config.toml
n_layer = 13
d_model = 384
n_head = 2
n_kv_head = 2
head_dim = 128
d_mlp = 1536
vocab_size = 3865
activation = "squared_relu"
norm = "layernorm"
norm_place = "pre"
norm_eps = 1e-05
positions = "rope"
rope_base = 10000.0
rope_fraction = 0.5
qk_norm = false
attn_scale = 0.0884
bias = "none"
tie_embeddings = false
parallel_block = false
init = "uniform"
init_std_qkv = 0.0254
init_std_o = 0.0311
init_std_up = 0.0254
init_std_down = 0.0
optimizer = "muon_variant"
lr = 0.00123
lr_mult_o = 4.0
beta1 = 0.95
lr_head = 0.00507
grad_clip = 1.0
warmup_steps = 200
schedule = "wsd"
decay_fraction = 0.864
decay_shape = "linear"
final_lr_fraction = 0.0
batch_tokens = 32768
seq_len = 512
doc_mask = true
z_loss = 0.0001
train_tokens = 350300000
steps = 10691
dataset = "wikipedia_en"
Each number is 500 + 25 x the weight over its row's rms, rounded and kept within 0 to 999. Layers, rows and columns count from 0. Numbers have three digits each. The size before them is the row's rms in percent of the matrix's.

# k: layer 3 attention key, 256x384, rms 0.0832, rows 151-210, columns 336-383
# q: layer 3 attention query, 256x384, rms 0.0817, rows 152-211, columns 336-383
k151 104:513477525480502528496520480517534520486494464514505528455489511484501494503463487456501516477493469543462472488507508502511475532512518450501508
q152 099:504529504513513494517539520492502543451521486493509489515528472506480512519504492503512505518470536537505489530465509535512463525537495487459509
k152 096:451455517491480508486483512510541519541459534499491471496516506488495500500493525492458507491493489464500494470502467509521518498506470502523487
q153 103:487520511522526474452499517487502493529500480496447469485515513509528472465496495457539490531457524484481496517509479490516530515491501511466498
k153 100:489522494491497490507461504557514509484499518454495538512471512486526505519498463488495506477492559540493509500551497530505532496537501539500474
q154 100:515495463486510494459537490524514531485516505534539510496452467515506493489487489470459507515512518502536500531494493506429500497513494496507458
k154 101:482459475514490528473509493535474517491466539460500480522529480497543512515533476519482543448513510478501530494500479513517481460541513514500521
q155 101:513504544490523523471503491496503500495550517481464480496529483524480482522524494494480505501493492515457500500509530491498459532495519487483462
k155 102:523512479513470500478491484513480506470491530511512510539458504462506564515493505550494524500525503493504468552490487511517531521497489523475499
q156 105:485494498464488555472522505512546493525517520469466484475518487478506545527492504511498518485487481449514518522509533557490508482511463500450559
k156 106:532514465536470493480503498469435457465509496504511518508492511468508494520496480495486536508466548544486536564510499473517495486494488469479510
q157 098:501479505515462507516517481499465513508506482464510491525499504516515492527516501505536473527525481532500512474503508480497440484520541486487447
k157 098:502532483498479460483497492493497472472510490491503501519491449453480511479458489519548496498471539472528432506486494495456483487464519462485519
q158 105:537512524502501501524470484486522498533498525484487507491523535518488535504464516515488517531504493529522505485520449544453502514490484505500518
k158 105:487481520490508499502492528523521544504508524504505454466523449501510536478521529513496479467553511475484549506498520471495501506496486441494482
q159 105:503519525569505477538490527474467454489514510486500479499531530523497517468515469476469561474486525509534543499535507548469535526511521511501482
k159 103:521511475490489514504515461511533510507486507492512460484520498479539505462524512489510541493479477509483452494439477489527446458481450466447453
q160 103:516520488530492519504572545516508442477486485556489499486519504477514526510475476495497526547509500510497520451471461529490462466512505504469524
k160 096:555493493478455477466460508455495507510503506516548459514509513489487460492490449470480540497524449538483516493488496484481518514520500506447503
q161 087:481509516508490459463517473526481473480513521527472491462521509489480457527531499469464498495491531493444507482432517550522464497537489495473467
k161 106:497532532479454469477515497486493506514507462529482507539540542492521430492502515529519502547527538504541503489486494444531542498517474524480478
q162 086:511448535457500523513465582472472508501522510459508495465460463501535518434536526483473464480499494509523525486500515506498482516485539491493528
k162 083:498490489464508488487505470506547488491459493471485478493505514512460467456485485465506499504457539493519506479470481501519501498538432497498523
q163 096:551509482532543504496523479529515538498515471530494503504494474488475526486493534505527516517516478480515504523516487523467517484532487499535492
k163 104:487505496474465510520499497475490504530483532475490481516500537498513462524524485478482475461497480498509509536501495505502519496487539541513457
q164 083:487525491505485512469517501534468496529484515508487471481570488482546502496519446507511495481541550493503513503449499523545518545438520473463457
k164 086:481497532520515505464514535495514536532542527523520492533490496503526523503497496471506520536527487513505525488494504486479520458526552517412516
q165 093:525524541480504551504470530471498511540468541549529520506487483520548525480511488519507465529536515494496506507494498514459551496543521528484492
k165 089:521473489502486505505466513496526491433511503504467507492543534485500478479538468472508539576498463513509562438445502514465530506500416525501516
q166 094:509532508487532489507495525545498515505456537487487464471515520487487447535529504547506506517524473490483492507499493444510509505505517465509465
k166 088:471465506469478513481531508480502486516516526468514458502526512494503478480505530502482526540469504530482481498496514513488500458483472494485501
q167 077:469522468496487500499509511495504495504500509523419455502517488499486482503495505415481484532481490507522527502507488522493479491483527498503496
k167 094:473522466519511515504508486500434525506482476476484488511506504530471549481506545488540515504482507542485500493486519482492527456518514525551462
q168 098:558503506480472507461517533478478522508478529433483474524476506457512505539519516436520518504561521505524528528548487511501496478503486450510520
k168 092:504476525501485461466506484498483474512504478527476492498500503475492503506495484522500476517509488480512463479483467490508509463515465546457539
q169 093:439515490489530500512562517510529530507519474460526497545494480498500497506548525481504507507532462487486530488505542520455499510501535464463502
k169 094:563448499493482536510509480459523469506542482499493507512478519511496470468467442496495505494511549527542458479517482473523518495502506480455531
q170 093:516470508519525466504468464538487466527521472502493470490552503506496515506508496541473493477449465502489461500492485476449496513457490502499488
k170 098:473509505504452491467497506494497487490541509501536509528500556502484467542490436502515500545510504445481496534516476490456490504481531475456517
q171 095:504454531505481449468512554467523424515506481500521493490491457536494528494491445452532514486520476515517500462515491483510494557506517500520521
k171 097:501489506483496512519490534507529470476421512485531490514507521523557540493479527507510530512455492524534490491482525557511502491518474483498481
q172 093:497481568521476487507548495517496485530505496525522541510508473498506450505493528501506442468503553454526527506509516477513474550497492498484514
k172 093:519517494478522482493532498484471525495520519493521434445436477488521536469478471561496520521530487482517484538473469508490487487482479511464511
q173 099:504486486498480517484553525482483474528523493489477544493546496508475461524480479505476474544540544518493500513495484500452507518486482456479485
k173 101:525482538508491464487490527558513499509504514518530501535508505478539528487501492470528478494501484472507494478497511501496474497515528472499520
q174 097:522482475477501516548488518502531499516485474500497509483522481493469498490501505487486504478498454546525540491499522483455473513493491452534521
k174 096:541471519470482515466476461488502486519538521494475495506468526479504521488508484462488461465476477529503460534492514482529499470493489547484487
q175 099:497459480523432515551455519497523543521506503467532512453527485536492562487469535531466444521517456484499549482529502510540469530519544477505516
k175 100:515514471515514498427521526518451488496483507521508442484523492478520493489490478485549502524506462491523461486511519490480499443534449494488499
q176 095:516528557516477492502487515553499506528464519475512512538513489504483457521474515494489525512472509528523500508506507498531520482458508520498516
k176 103:552463544512513536487504514472510476509512509503490479492502501518502506522535515472464518513500522564457485475482454519523487535494469485467498
q177 093:457474506519485503552438492494564494477471530486536513511482559486501513476569463530485489440461519529522484470547481505501498520503551520510557
k177 112:499479477514553529532480476468525512459494494468521508497534514497512530498484519505499470470535506513518503500463518495468488543537489490506512
q178 099:492523502500545478470484497521513473538493514478444516441515485502474510507500517514475554528509447440505483527518525489473500502507478499559510
k178 099:495491524503462467492499471543483520534509501481481453458506541515506464496493509494501520526481499513499506518520507528466523503532496505484502
q179 101:523478490518543466501497493500493495492511483495540506480487545457506543468511488530472510506455505543528521472519446508508481522501523460492529
k179 101:473469503477508493510523474514546543461569491457473458510509450524510525513466524446490498510527512485482504513442481512501459505459519526544467
q180 097:459502506499527496474513501510496534492537501530488494481496523498523515502500497470481521455519495526476487507541483477513545507472516451465515
k180 098:514521497492488514527507509467494526527474463514501505514505497530516497512454523502515523514508517520526546468529503490483473492485565477520509
q181 105:519461509564519532513467469513482475505511478492543524477565478482518498486539510459509512496454495563478520497493535511526475506533502504513478
k181 102:531512492541499500512512533456545509538486522487505449499442529529495468478480506569444516486536489474499513422505483489523474466516500496512535
q182 101:484514520495515534507510504545454504496496466531513499477488544492514501499507495506493524468536480484490515467491513529492518496521514512462483
k182 100:468474495518486510500525497490509495525553528518525485498531512514475469539469495480513499520491530495484518499507492511514525504465487519526523
q183 106:543501511495446500512515544497518486483502463516525485523471509479466524515457501489510456529539518471493483507453508490499477544506499493513477
k183 108:497481506500522504487489497461475526475481510501460490520537517490507531448472496502526480518490469501516546449496513512512496476480500506569463
q184 107:483495431471438509456479510454538504479497516477507528510491500556539437512508499486524506488497502529552519489529495484476496456484455507526521
k184 106:501482538512551514522477497536515479508526483512539507451467480519516528512531496490552507512503499492476512493468470468475487491491469527482503
q185 102:471500527524469459526470506528458471510482552527495476525496492493539505571491518473524471504508568496507517514494497501458471482495525542500518
k185 101:507499477466464504532494507504570473501483411515562552532476513499514478486513496477489476487517476515520432521467521524501567508515478506512505
q186 101:521519556511488488489509491520507478535488521501531516531475439526534484490486455504507520497519512529478501508536515462523524491498494487544485
k186 100:525507513485522475492459501495511476502462475516456481526512513518501491498508501524445488482450500501497498506486533485509476507450581535480523
q187 103:481506498556503502518478528498510501494491512504477512530488470513497469510474499544509551490519501503506540517508493496483489500455473528502502
k187 101:529511456475541485505527515525475512518470481467493509502486486527492542457528489474511513521485511446528472554516501484491507489522507499486480
q188 108:475502505509479440507512465470476512506463483492491497461467537512505495499488505477513544528523555525553534548528473529504518522467470509530504
k188 102:497552503510508553493465553495527462544493525474479488503522520477492504524458470484517440496478452531447520499514464494460500485478487533479494
q189 101:475455525528504474481515543526531502473547521454492499505463528451510490549499499459498471515499491492502482504516525498488541509526513470501521
k189 101:522529508478502554511487549501472533476508537528516499483498539495489468517479539574494486526513502510478440480510466492510478457517498539521528
q190 105:495527509499482513493512541526533530523508491502513474541510474512482492493475456504487481507491478485515487513470502511505493472487490507534521
k190 105:537491522515553521478545501510484506489483465524477489536479502497501506473527508485507517524480511550490487512520520465546498478485462528474483
q191 105:536519503452476536502474511540512511542491493503483487492474483479472504464516487499499532512488518505503515473477479509533481515517529458475465
k191 104:520482474476538527516518498520487486513520519544482482509484501484497516492461459524520507445457504494501490502435519522499473451511497463530486
q192 101:482506490450538529500494502526483494521456518492493483530475530529519505480495506514504520495507490504480519500495468455484516512539505501530526
k192 098:482498492526520503535541529472503499535490509544526485467490491545511468504479484492506489517495522488511529528528512527460451533473541476513432
q193 103:529511510493483505499486513500477558474435505464517483487528474517452449471499498463467513507480488486485510498510491534502502527523511507499441
k193 102:485491484466485491492506461503516495513551479465490506487447478455510473506484501497502494491513465497489516496472521498481498462498514458479551
q194 110:521517484501491489469540505552478495537467492438508513509527510534536494482532476484480457437499499501526508498482517476488486514496526463454501
k194 108:490441532510463509491502479498464497519532487510468544447502511492524551505511515482499476512494512503480499529510513508448504526516520513492532
q195 105:500521474469495530506502568528475468518457555468524508460495529524488531511464484467510493496463495496503520525543519490482501516537540538524445
k195 105:520534456514517513531475506531502490481530494505489434529506482458461468486544515477498521475475497474448484505513507504499509514450474464519522
q196 104:497496486511460522499515542525476477527505528494528517509511519427510548481472503530506478503497510471517459484511482504500532473458531510465499
k196 102:521513492517504537465482519487488473548470509475473433538482570507476511462498512523510519533506474490533466487495499511484473481478474505457542
q197 106:475498457505461467487462515504476530470499502508530510459524513487516503522517485502512491523506532485509550494489487492510477472544521500523499
k197 106:462492532505499533479497476479491464547546501463519541540503504501495476490519539481530505513494491524484503485531479492482494506486496524526478
q198 101:514522485501492487494480517518418540489470487495461526510490498482495503503450467542499511519530484530509501533509477517524486485518466491517524
k198 103:497517508491473485468469504481485492541526487523496472517520497453523503485538494527521570497519485463487488509530486463484495494511558560536511
q199 097:492498461475533492513473550511520500460545515496526455479508488525522509504528492549538543497490524495484542485482489512495485501456484476493455
k199 097:472499473539444472551495511480487469475478498504543502510528485514470511470511525505505497497520474536493527549501514510544486486465540505549480
q200 098:544510541499478477533510490476531516496507529504504484491499499520492504489497488524506486510504493472522531463477503481519503482522512502487492
k200 100:500506521514477456473500453490493518496483497484436499456513532517531490478496489525494491523505543530514503538533529497520515526474519476534488
q201 099:450498486498497489474480533492462476491538534503495472463451466522533501497507467455534503526507523511517451472509514489490499536497493492534490
k201 099:481529468508509507481515493516473504498521456506510489499495483540540463497495518474482468447493508461438487516527553496514473430546500522530499
q202 102:509478496532525542501483510474528511465497485525514494462506520527556490498483534494485503463490510491490490482514505565509454454456479556502482
k202 098:505489514495499455529483505502529521470502524481501553553472460497454496518531502529481496498500543539539509507525506493506506514500510480474493
q203 099:537429476476514473482521508463518528445519512506495496505508486471506511485483536517515461557510535498480460516541459520492518505483506487457448
k203 098:499492522458526498532478528526459496514459478517505487491510487508509472476512489518552493510510484534425508490504493523521497532459503502462535
q204 101:501495480478506520500502501465528471495535542499510492568545474509491531454491507491526498517499489534477489488474489462529531457504467513502479
k204 099:472512505517509492467518462519508505513492498491517511487483492505464488543495442548524482508496507487531524478543502519508480487463443515464467
q205 105:516503492501483518471517505514470504501485465525478501505438516508492501490492472509517488496489540516534496502474571475504514483531497492506540
k205 101:494518524514450505521483527486479525511516508504540514492515522511502517531498493478457552502494473512518524466506515507483500510481471530529545
q206 102:476479481517487487493517503466471508482509504522464514494469516504506494537558488468471487493474532532490479442531482490467519522490482584512479
k206 100:516535479530503494489474497462503529521520499521495481479490455502483442479520495531469503477486517497460487523523480543488465517482464517519513
q207 100:545543476472516523527496459530490520514527486503513496473505485488529490519546452508475501523486472443520474513491463488515474508520503461520483
k207 101:456459531533519492510514512500500498484478547500506516520457512465505521467502513503531454513517462546470482520519515494522455528487505453492539
q208 102:522480491491516491513528526452494496571463447499498477510540461515520448536494497493503490534501524537444508556527470545502466502508527489490484
k208 102:472491494540562513496485483455517498473517491466534441508522489499493572463469498500516489485485521493500484472491494459486543480524522516468505
q209 105:479504517566491506500522506500482491474513467475502466530519505490511467504502514510495472533506485466499490530524519537496493516521510539502505
k209 102:486531476459483493494489550499489452519522546474497535500502533489462504542481481520488519503510512478522504477502503520462495479504527516474505
q210 101:486484510476537513535491494507466517502491433475473506485518495512489517504502522496489502474478539535515520547471491464512474530546532500523482
k210 098:545476488490491516503523538506478487485520539508489500494522501508491470495487513545516496497504482508431477513516538531489490560450487515543502
q211 102:535497528498495505501488474459483480509512503519529508499505503528479490530515482563490475517469512520550519469508503513467476495514512482485527